config.toml
head_dim = 64
tie_embeddings = false
parallel_block = false
optimizer = "adamw"
beta1 = 0.9
z_loss = 1e-05
Each number is 128 + 24 x the weight over its row's rms, rounded and kept within 0 to 255. Layers, rows and columns count from 0. Numbers have three digits each. The size before them is the row's rms in percent of the matrix's.

# up: layer 6 MLP up, 704x256, rms 0.0457, rows 364-380, columns 0-127
# down: layer 6 MLP down (transposed), 704x256, rms 0.0448, rows 364-379, columns 0-127
# gate: layer 6 MLP gate, 704x256, rms 0.0508, rows 365-380, columns 0-127
up364 100:183124112092097163109176144154083204124130127110192182086123128146130101117093164124124131150133166128157163167132130195128120123141095135138150103119108111114102110138123155159135106130113132121134113170172132123137094138138070122160067151144106102139177102104124130098150135142144097134124140122110140116159087156088102117121136151121127099137125146118126133122085087102119113143102
down364 101:140130154134114133102156134144122076164153136160137167140128091137153103095084147133139143103131086160103119152175152109116129147141130130176165173103116144145138139150151104105119092135119124138105119121132131107154083086152123148140123116148137135152112149133089103112119139092170093121106091136107137124116147157148130093096149182081132123158131081106125116119088157137075115088151
gate365 105:115129132115147189073148150104147097104132126153143093122137164088106126140109196172163185105124134133144120105157124096094126155127136134125151097133065146132142140138108150142130127100119144122112128119077132127134140150102131152120172135118107129118150112123094142150071102128120113147107133138093113097110153086105119113115180117144115100102057095182159128113129120152124145130124
up365 106:082130116121129069117125150144131099095134065095101142143152135105097133146117096151097085127150123147091119136139169161153137148140149126108150158114151099107117104121176121123131098103154128134148189168103131121121153137124128144131110108074165110130120120146125189108132137121114129109147124134088094136112108175151105114111090148154147165146106136139095119120145126134114140124134
down365 104:158150134145168118155123108105164172171098109133139140135146088171147119103129129121144117142159143123140153071157152130120145170166150098128132153134160115108085117146116087111153181129147111127129067113120143119139123121165187132096122111146111098165145103089139145182163115087151144066128067116108151110116129124138101121117170168111082145109132124120091120123125092123131129123098
gate366 107:105084103109171121143096126144121128156112132125177121111123123100125121170166122177130145124134163127121113143128162077177142143119134094125153091110148161100116088121156126141140146127131124101145139131148128096115117135125110115100169146132104113124151117089141115147150142110147124082143085084093096122121178163134069100155161144138155087122152137139116109149140159196142115133080
up366 102:076128164122149101130141070131151117114093129159116139132173129095159145152154164113128164114119078121137123106144179128127152144126138146119098093159124126150171152101145166075161136141066132172096126123130134104103137133148074131121110131122098146130156110145106148110139169139132112108141164108128120094160114108137129116178156119131098087096104080165119109140069155170131091092116
down366 106:138159131123141110134087142140112136160129121110126109151125143121123167154204108133100119128146127097137108152112136121094149144126100149151142123108116130102106097096140125146083111116114134151161145111100110126097140071136096103115132118139151117086112134127082159172096115129132125120139088127111131146149126056129148153130136138091148120163115097105113181144138127146136140110148
gate367 101:121092080125114124122155130127123088148161120106151159130109143144147122088139117124161137107121127131131170137128105154152099095142130111108128140123150085150129151157168140179130140124158174116088129128088108081136118120134112100108167128122096152136123087143095112155131100097130173135119120142154163171096132146136108119112176129125148147145135111166082113139155089127174134129111
up367 099:136102180126094108082160134122119109128140137136173109083133140158129123158170154160120141141127122125116123139104105158123108096125088119125123145113173136153167120157068144188114090069117186115119155115087098113149099114127127135146111130123140136135135118101169130141126188137123151096141123116164098110099053095136164136133138142135155141118176135127076107099149123111119142111089
down367 100:141152164173103077109139155129143108109117105120159094125141178113089122116084159126140112144127160127087138138137118133103143142104128119109127136145128084124117107133135127151158143088120102136139101092152140099106134118116111117133140135172100137080135105124125107181142113153118126163164131141099129118108139129096099119088150116120143110146123121142126110155140108115140170132101
gate368 089:077099089111128111173128167145131132131145169134185137129100170140132131131130124140135096130124144122131103063152075132136142112113134059116178135118165123122151122112115129128139164198157123157152115118111137130142131139082178158109143126126124110103127156098130105154121103132139126114138159137117154119125159155118084140087076156139182133121094103100127160131134150173164099095167
up368 096:149157099144110116126112124081164107123128143113127114113143182132132118080068126104176155096091129095134144139106156140135124112125114151104077141119126150114157139134115136126148187126173131146148116123160115120114146140125112110050111142059141140156137097122113150110135122069144136129156139164173138131147140114160173152143162118091129137081159147150115110132139156126094135120111
down368 096:101158130107126133105086118111114134107165139161125148142111106076101145177176134131102094142137130095097157156135144110122175171154103129151163164116078116131098073178119086175138085100124122113117151142174104106099159126128147136190110120134115115146133117152117153129112132128110108156136107140117138113151126137148120133136147119101121127138169098145142096115134109090133127103134
gate369 096:120136103141113182153102140118079112097086112079199158163164129116108116101121104138085171127133129109144117120140086141122124130137145147107130122124129136139079106113145100124143068136132169154122151153128111143178151120106166122183154173114112114149106116085105112123130132120128126116106103101117156134140098105118182090103109152110104057122161148124181123118174089095131172091130
up369 100:125082131151159183091112183116163151154099103130130132147115136101119122167120110129107177109130126127099102090125136132175119137127113145105145124164149174117144139133115121136114146203132107079129114096125124172113162145144108132102114083123117161148140139138093110110111125135142119123132151095101142133142194136121133112141140094133107170139073132124131113138177169183130135162137
down369 097:127156132164105149099105157132123128135119116079127156170121101138112094108126145125135155135161108131128153119142121117100113160070141146109093115148102094096116129135156128109133129124098129114142125141157089098184082117118112113128103137127127083134129116119142166171132121133149165114120076142127161144129050135106128101144097162087189132102079151144113095112154116130132094102167
gate370 106:104116143110123168126141143124140154126157139149162119092139119142117086113129151117126161098130135133145137125159117131125083158136111066094116115132189159079137136146098136129109140143118115114150127165173139129140090117101128102139170109083170107130075098140133144128132076126127127152128124096131150153103136121116125135143126115114140119128123147100127147151147143094175133172109
up370 099:123159111083147093128137159176095137161109110111150137145136154110130116125152123150130124132127102099127090159135128142116140158132118084189153120116103148142123144161125119118082118114107144119176158130110125163169121124144100112150130130103155122133151151106151125146098170132130114120169122114135132134085119168137149145172131145106117152150135128148145105104105109141175133071134
down370 103:130108119139101141179171172135107117139149137082145149118172130100104079145127133116146078160167151083172119152103155141143120109106097152100113148165130113124114138134096128124138086146131117138103163159114116181094088178123127086121120126149122139132125175145112107089122121129158153147147096111149111177115141200130143134116184122179086086127139141139119107153130143140117136138124
gate371 103:142142151127146150090143120135101089109145083131134129115138145143089116114147149148135157085077135111143089125126138122113173144117159092143105098158151112104103131166096143145102146134095108132154088142112118140103151124084137174092140135095139142147104121121108143144128146100138119139086151129152149136137113151093102169186132148164144119120103140109143157136071099134140121141107
up371 102:114086093187114077087120161147111174097126153104123156109149139093095128159108177171087158113122136148134175132150105135102139152169133153122098072129131157118108102122151159118100105105120136132129140145101101098094148120142144105110101136120122131112093150160161146128132129146133140124135131126163146105140149132141149139144119179114123110113096120111139117149117111128126151131142
down371 102:176139143110121101160127077064164123106140105162116136120096143138115140114148134167128139140119123130115141137096148164139132095130151123145071157151151127124143121092166087163109132152133161088094128107148172128120118124081101143159116094115174134103125156164154120115119117152178138113155150126076126139122154128128143124117111162127122178134138120081112130100149114118157102108174
gate372 102:109137130147159090156096126098145108102121135151125082114117122161143140103120111104114127104113135085162169095150145185139117103135097136114138107132129130155151064125082149133124167138123124109129158162125122119119092135139102128146098115153136100135162112095146157141127149130126164144099130134162152114169136096099116132132122115171106111100145117147099142119123119173116113106138
up372 099:082124155131115161118157118155121108173153152067159108127132143161123160098158161148145099140127125187131124178117089159138107145131101131162128118082160150107141122143119132122118126110122111145100158133113137120107141135150146140165116125090101119095140140115120117123146120116130127103126167104118124119150143130146125109137128134078065173141164143104122164127095115130102132130090
down372 099:138163135121152168172112100117095148160164113097122131144130139117086125137153164119126092101083119141122149105115175150143094150137102117162115132086125118166141122140146107126163137103094124133132121108137110116078121099111150132162134120092128127136123141104137130121104157113146166139168136093134114110134121127138117118140130149152151148103155146135102084167158128099112126111125
gate373 097:152155096154118156087155143097088174128118084134112102146154144141127107144137115150100134138127095116121112143190109138109117128095143118088173088103113112141145141138126125126091126113109127183092153167148145116150124132113099164123110160155141149134155136130141106095098187122134120125163105145140118129131060161093143123128170171114164084080143133149149096107113134087071143077158
up373 099:156135127116088113080129152084112147126125136104100146152145165128126149142121134128125158097188097127137101164081116174134116085123137127126133134149159145182165129115112108109138154083138110107133138109164131086126142126133104149146105122130165108137161135132090131168106190129129123152101103102092127108123113139120118150100144104130163099125106127133102150136097135125147141110118
down373 101:126197082164108129075143143115121168125112132176171111099144137130121115125109186143114141165091145170087110121124139152122087108108132153146162090090092126132173150113151117119157123150144131146143120108131119101128119117094116141172134120085153142086083118162164125095128096138146176103143144120123139130135124116133167111117152151145141142129129149120151115112138142180106145162154
gate374 089:140165133132109177123156129113105120135088143157125120144146140133162125059134143120126139112112160136143173134132111133127129161141136114121140126121203124152116158140105127175132146110109156114111111124134153110148111101106091124132144134126084125163112103098104164126087126129113104077133111172129166121111148126163127108140137157140120109123108091142109125174116117120150109088161
up374 091:140197141102148143154139149095134128116123142159133123156144160122143106114128191142139128137145137114096147123120093139157143136137120144098169131088078142137115084175164156176096109128097152115094135069186138141141135115080125160176132114135096136129132116113140116108101077123114153125129148145135106111131111129113074143137124156165156115153103161111097152185171124125113126116131
down374 092:115014131137103077141133090146098131132110173124120135097124141132142112110100091116156141121145112104113088116136170157161130122139107111160141167171162136121177143143110103118131113150130160063111099119123136131101127130102138145114113138158134132079155162108160101113153140113154169109135145102119127147106147103128111115083099108118125155138157121119094105103113162110107126169125
gate375 097:142097068107139121141136126110153141144130099136176103116116087099125114110116107152128110120149142071102166161129108136120133138129143156117175092137122139118179140129127108160133132097138121142134142149129137085119110120075162146119103096103115090140120081100150168182131145171113155116109113114136183147139099135146093128167172120122131101142139162092134140139086146155114113093134
up375 098:150120120109150122135142130112098140122121145072139101143127165173140107129118133066109170133158129095130117128132147174117148153123134135149130139094113135162156111180089148122090148105102143131114154138068148139121107117133102131198103129146106120141109076119150104129133110148133136124113125115119128141096122125082167144145107148121119157141114133107069160139156143134143181125145
down375 099:118166120139109109150131104156105097149142138145101156148144122157160126123116142080114138123115079163112096150123150149138138112090113157118124154149128134121132117113183142139166174115143153156130124150106156106090137144115112150109160114109168101126120154152104118148102115125115089081153149083153156133142133150131125122123122163099070163126111134197118134149146113127092132141098
gate376 097:136162121150124117125121134144154150136088098143105178149130144126150154084138095165160138093120115120125135137137101119143069128122105102116160166149125142169080133134141132123144116132075090154144130116125109116132152128117155160144106134180109140128132109092121111143146147159129078114123117152119165128124112163125166123124158138136127132099120159074110100158123119156125123117133
up376 096:122148130139109081125114100101117165150137105153139089139112146134136169128145156124166140106168146138114142131120089151163105126104142102064116096176135101217089121117175115100157108110149138144115139117127152136129110151146086126124135101149146140141074122135138113109125112088122123147120090106118182154120151144116116140122122139184135143140095093124138156141142106124132156162153
down376 098:107107102146152162120140127064142118099115126125092135147098141113169161119156120115109129146117101113145122052120158122124099190096124110128106131155152093118113146176167133158149131097122141151127115155120095131134069187118144086183080144164157138160093123094100112155082149130160128095154126144158140148113159180154095145151140137147115141132138135078112118108143076136146096109132
gate377 103:139114136116147150131111122132104139108153154110066117095127157147123131135153136149097134145133157143112147145152145077124116147126110169108143153088127082099147122127083103174115181161098112176132136148136122090142129142143139097147159139115117130119137126137148104138160169111127134109137098122142091082136119119116105131104128170087184083108134056115126153155087099153091091130147
up377 104:117174142103109141118141112128140160126154110148104143148136085120131123098139077115141115111106092139135135127125120121121125149139161149095103127178148122129123164114124129122093121133097101149122140122154128154141142127153118133143104129102161158124100085136142128145127109175120132115164107098106096176080150132130141114162104065157108192152130118152132137120102147141108143122138
down377 102:124127132080160139066150146089134123115144115119143134108103145123115175161128169127140163124120100113152151080152148173132108091145159156144118157140143114116138115136126109134143150116106107138157125105154089122118125179125156126170104107125112079126134150118134103105110121131087143140142158175139134108102102104113146093172122142140142164102141130086128095145131134163106132109181
gate378 106:101064070125123159123121101131163093134135110149140146144157140137159127121145073137181146093123186087127135104155140106116152093156144136121122088091094130098113156129095095162119130128116150116158138137134126103139150125081134165122134098099169118153086132145105143145122077123129126110079152114120148132140125157136114125113124095163093145180139135152140095154152133116107117114128
up378 096:090095070122133120102169129095137133103108122110128116150178133142116149096154114130147144109123151118160118141095184116165151104140126165169097142089094098145137140143158116124126094131098125126114141152082121096111093122134126108113125153155139143111114168155126132124136131161144103147144165107122127103116108156088139179100099174119116107178154122105139132069087104110106133146096
down378 097:114166170163096099142147126141077178157118134134108127113117115130109122119068163115105159129121135125087116140135151172105097144164119123087117169116143179141109133097096133105136129155098103142122117078104097160118109120101159142141171109144110126128107068132125097133088145151114145156103150112123145104102134124101149113124128158132134116095137145115118135145159113137146132132138
gate379 090:124115136086100135103164091143126116106121128154127158152107103126097112153149129146172127101128163144160150118191133123107090125118112133103134092148125162117138146145128162118110094125132097123083149114143095156130122132077132108129117105155123122177142156113112127092077120134129088122127111150135139145137131120130119118159164131099082149158143140136127144175157138094178130108095
up379 094:133119119129162110119112094084137145111096095158156098161173107158154157101098114122132130110187067159146114138096117134119135127093170128096141124101085120134106115122124131123145133094137123128151128079155111129134114131147171196083134109133168144158112085145157153150144152135119097132115128083090124154095114117133133134134141127135146140119116140141142117098118113114168119116125
down379 097:196151158094133114121153116116099165079070134170094097143149095156128127115124144167123125115111105163124146122109154147107112095106128136108114091128130149095093091172144148127147096192113143098102133138155131118106136182119117177162129124143115132106109121141160117143146091132168098152124147146089116179177115145139125146135152156123128160154130094106125101119143114149175082106126
gate380 101:140106069116141131102117138138091145160077153087127133109116127112081151095122123159083135126125107146146137121122124085145120125102113119129065127163135112145112145148095109107152132118121119163129115151097137128140170126157166101097091111159154139143139088147142119112110123114128084154131116128129147156094145154142110150094123141103083139098164131082108114111120109102130186106132
up380 102:132107159127126151126125125139065142133121170073087096112136149168089110107117148094140124127119135112102128112179153119121116120118094111137108142087114153106118096149144101093152109129122117149121115119099119166120176128129072121106155103137087147159144120102151141113125140134141103091102102142117140122152208153117136191090104102131163124128118140093143183117111108177151121123137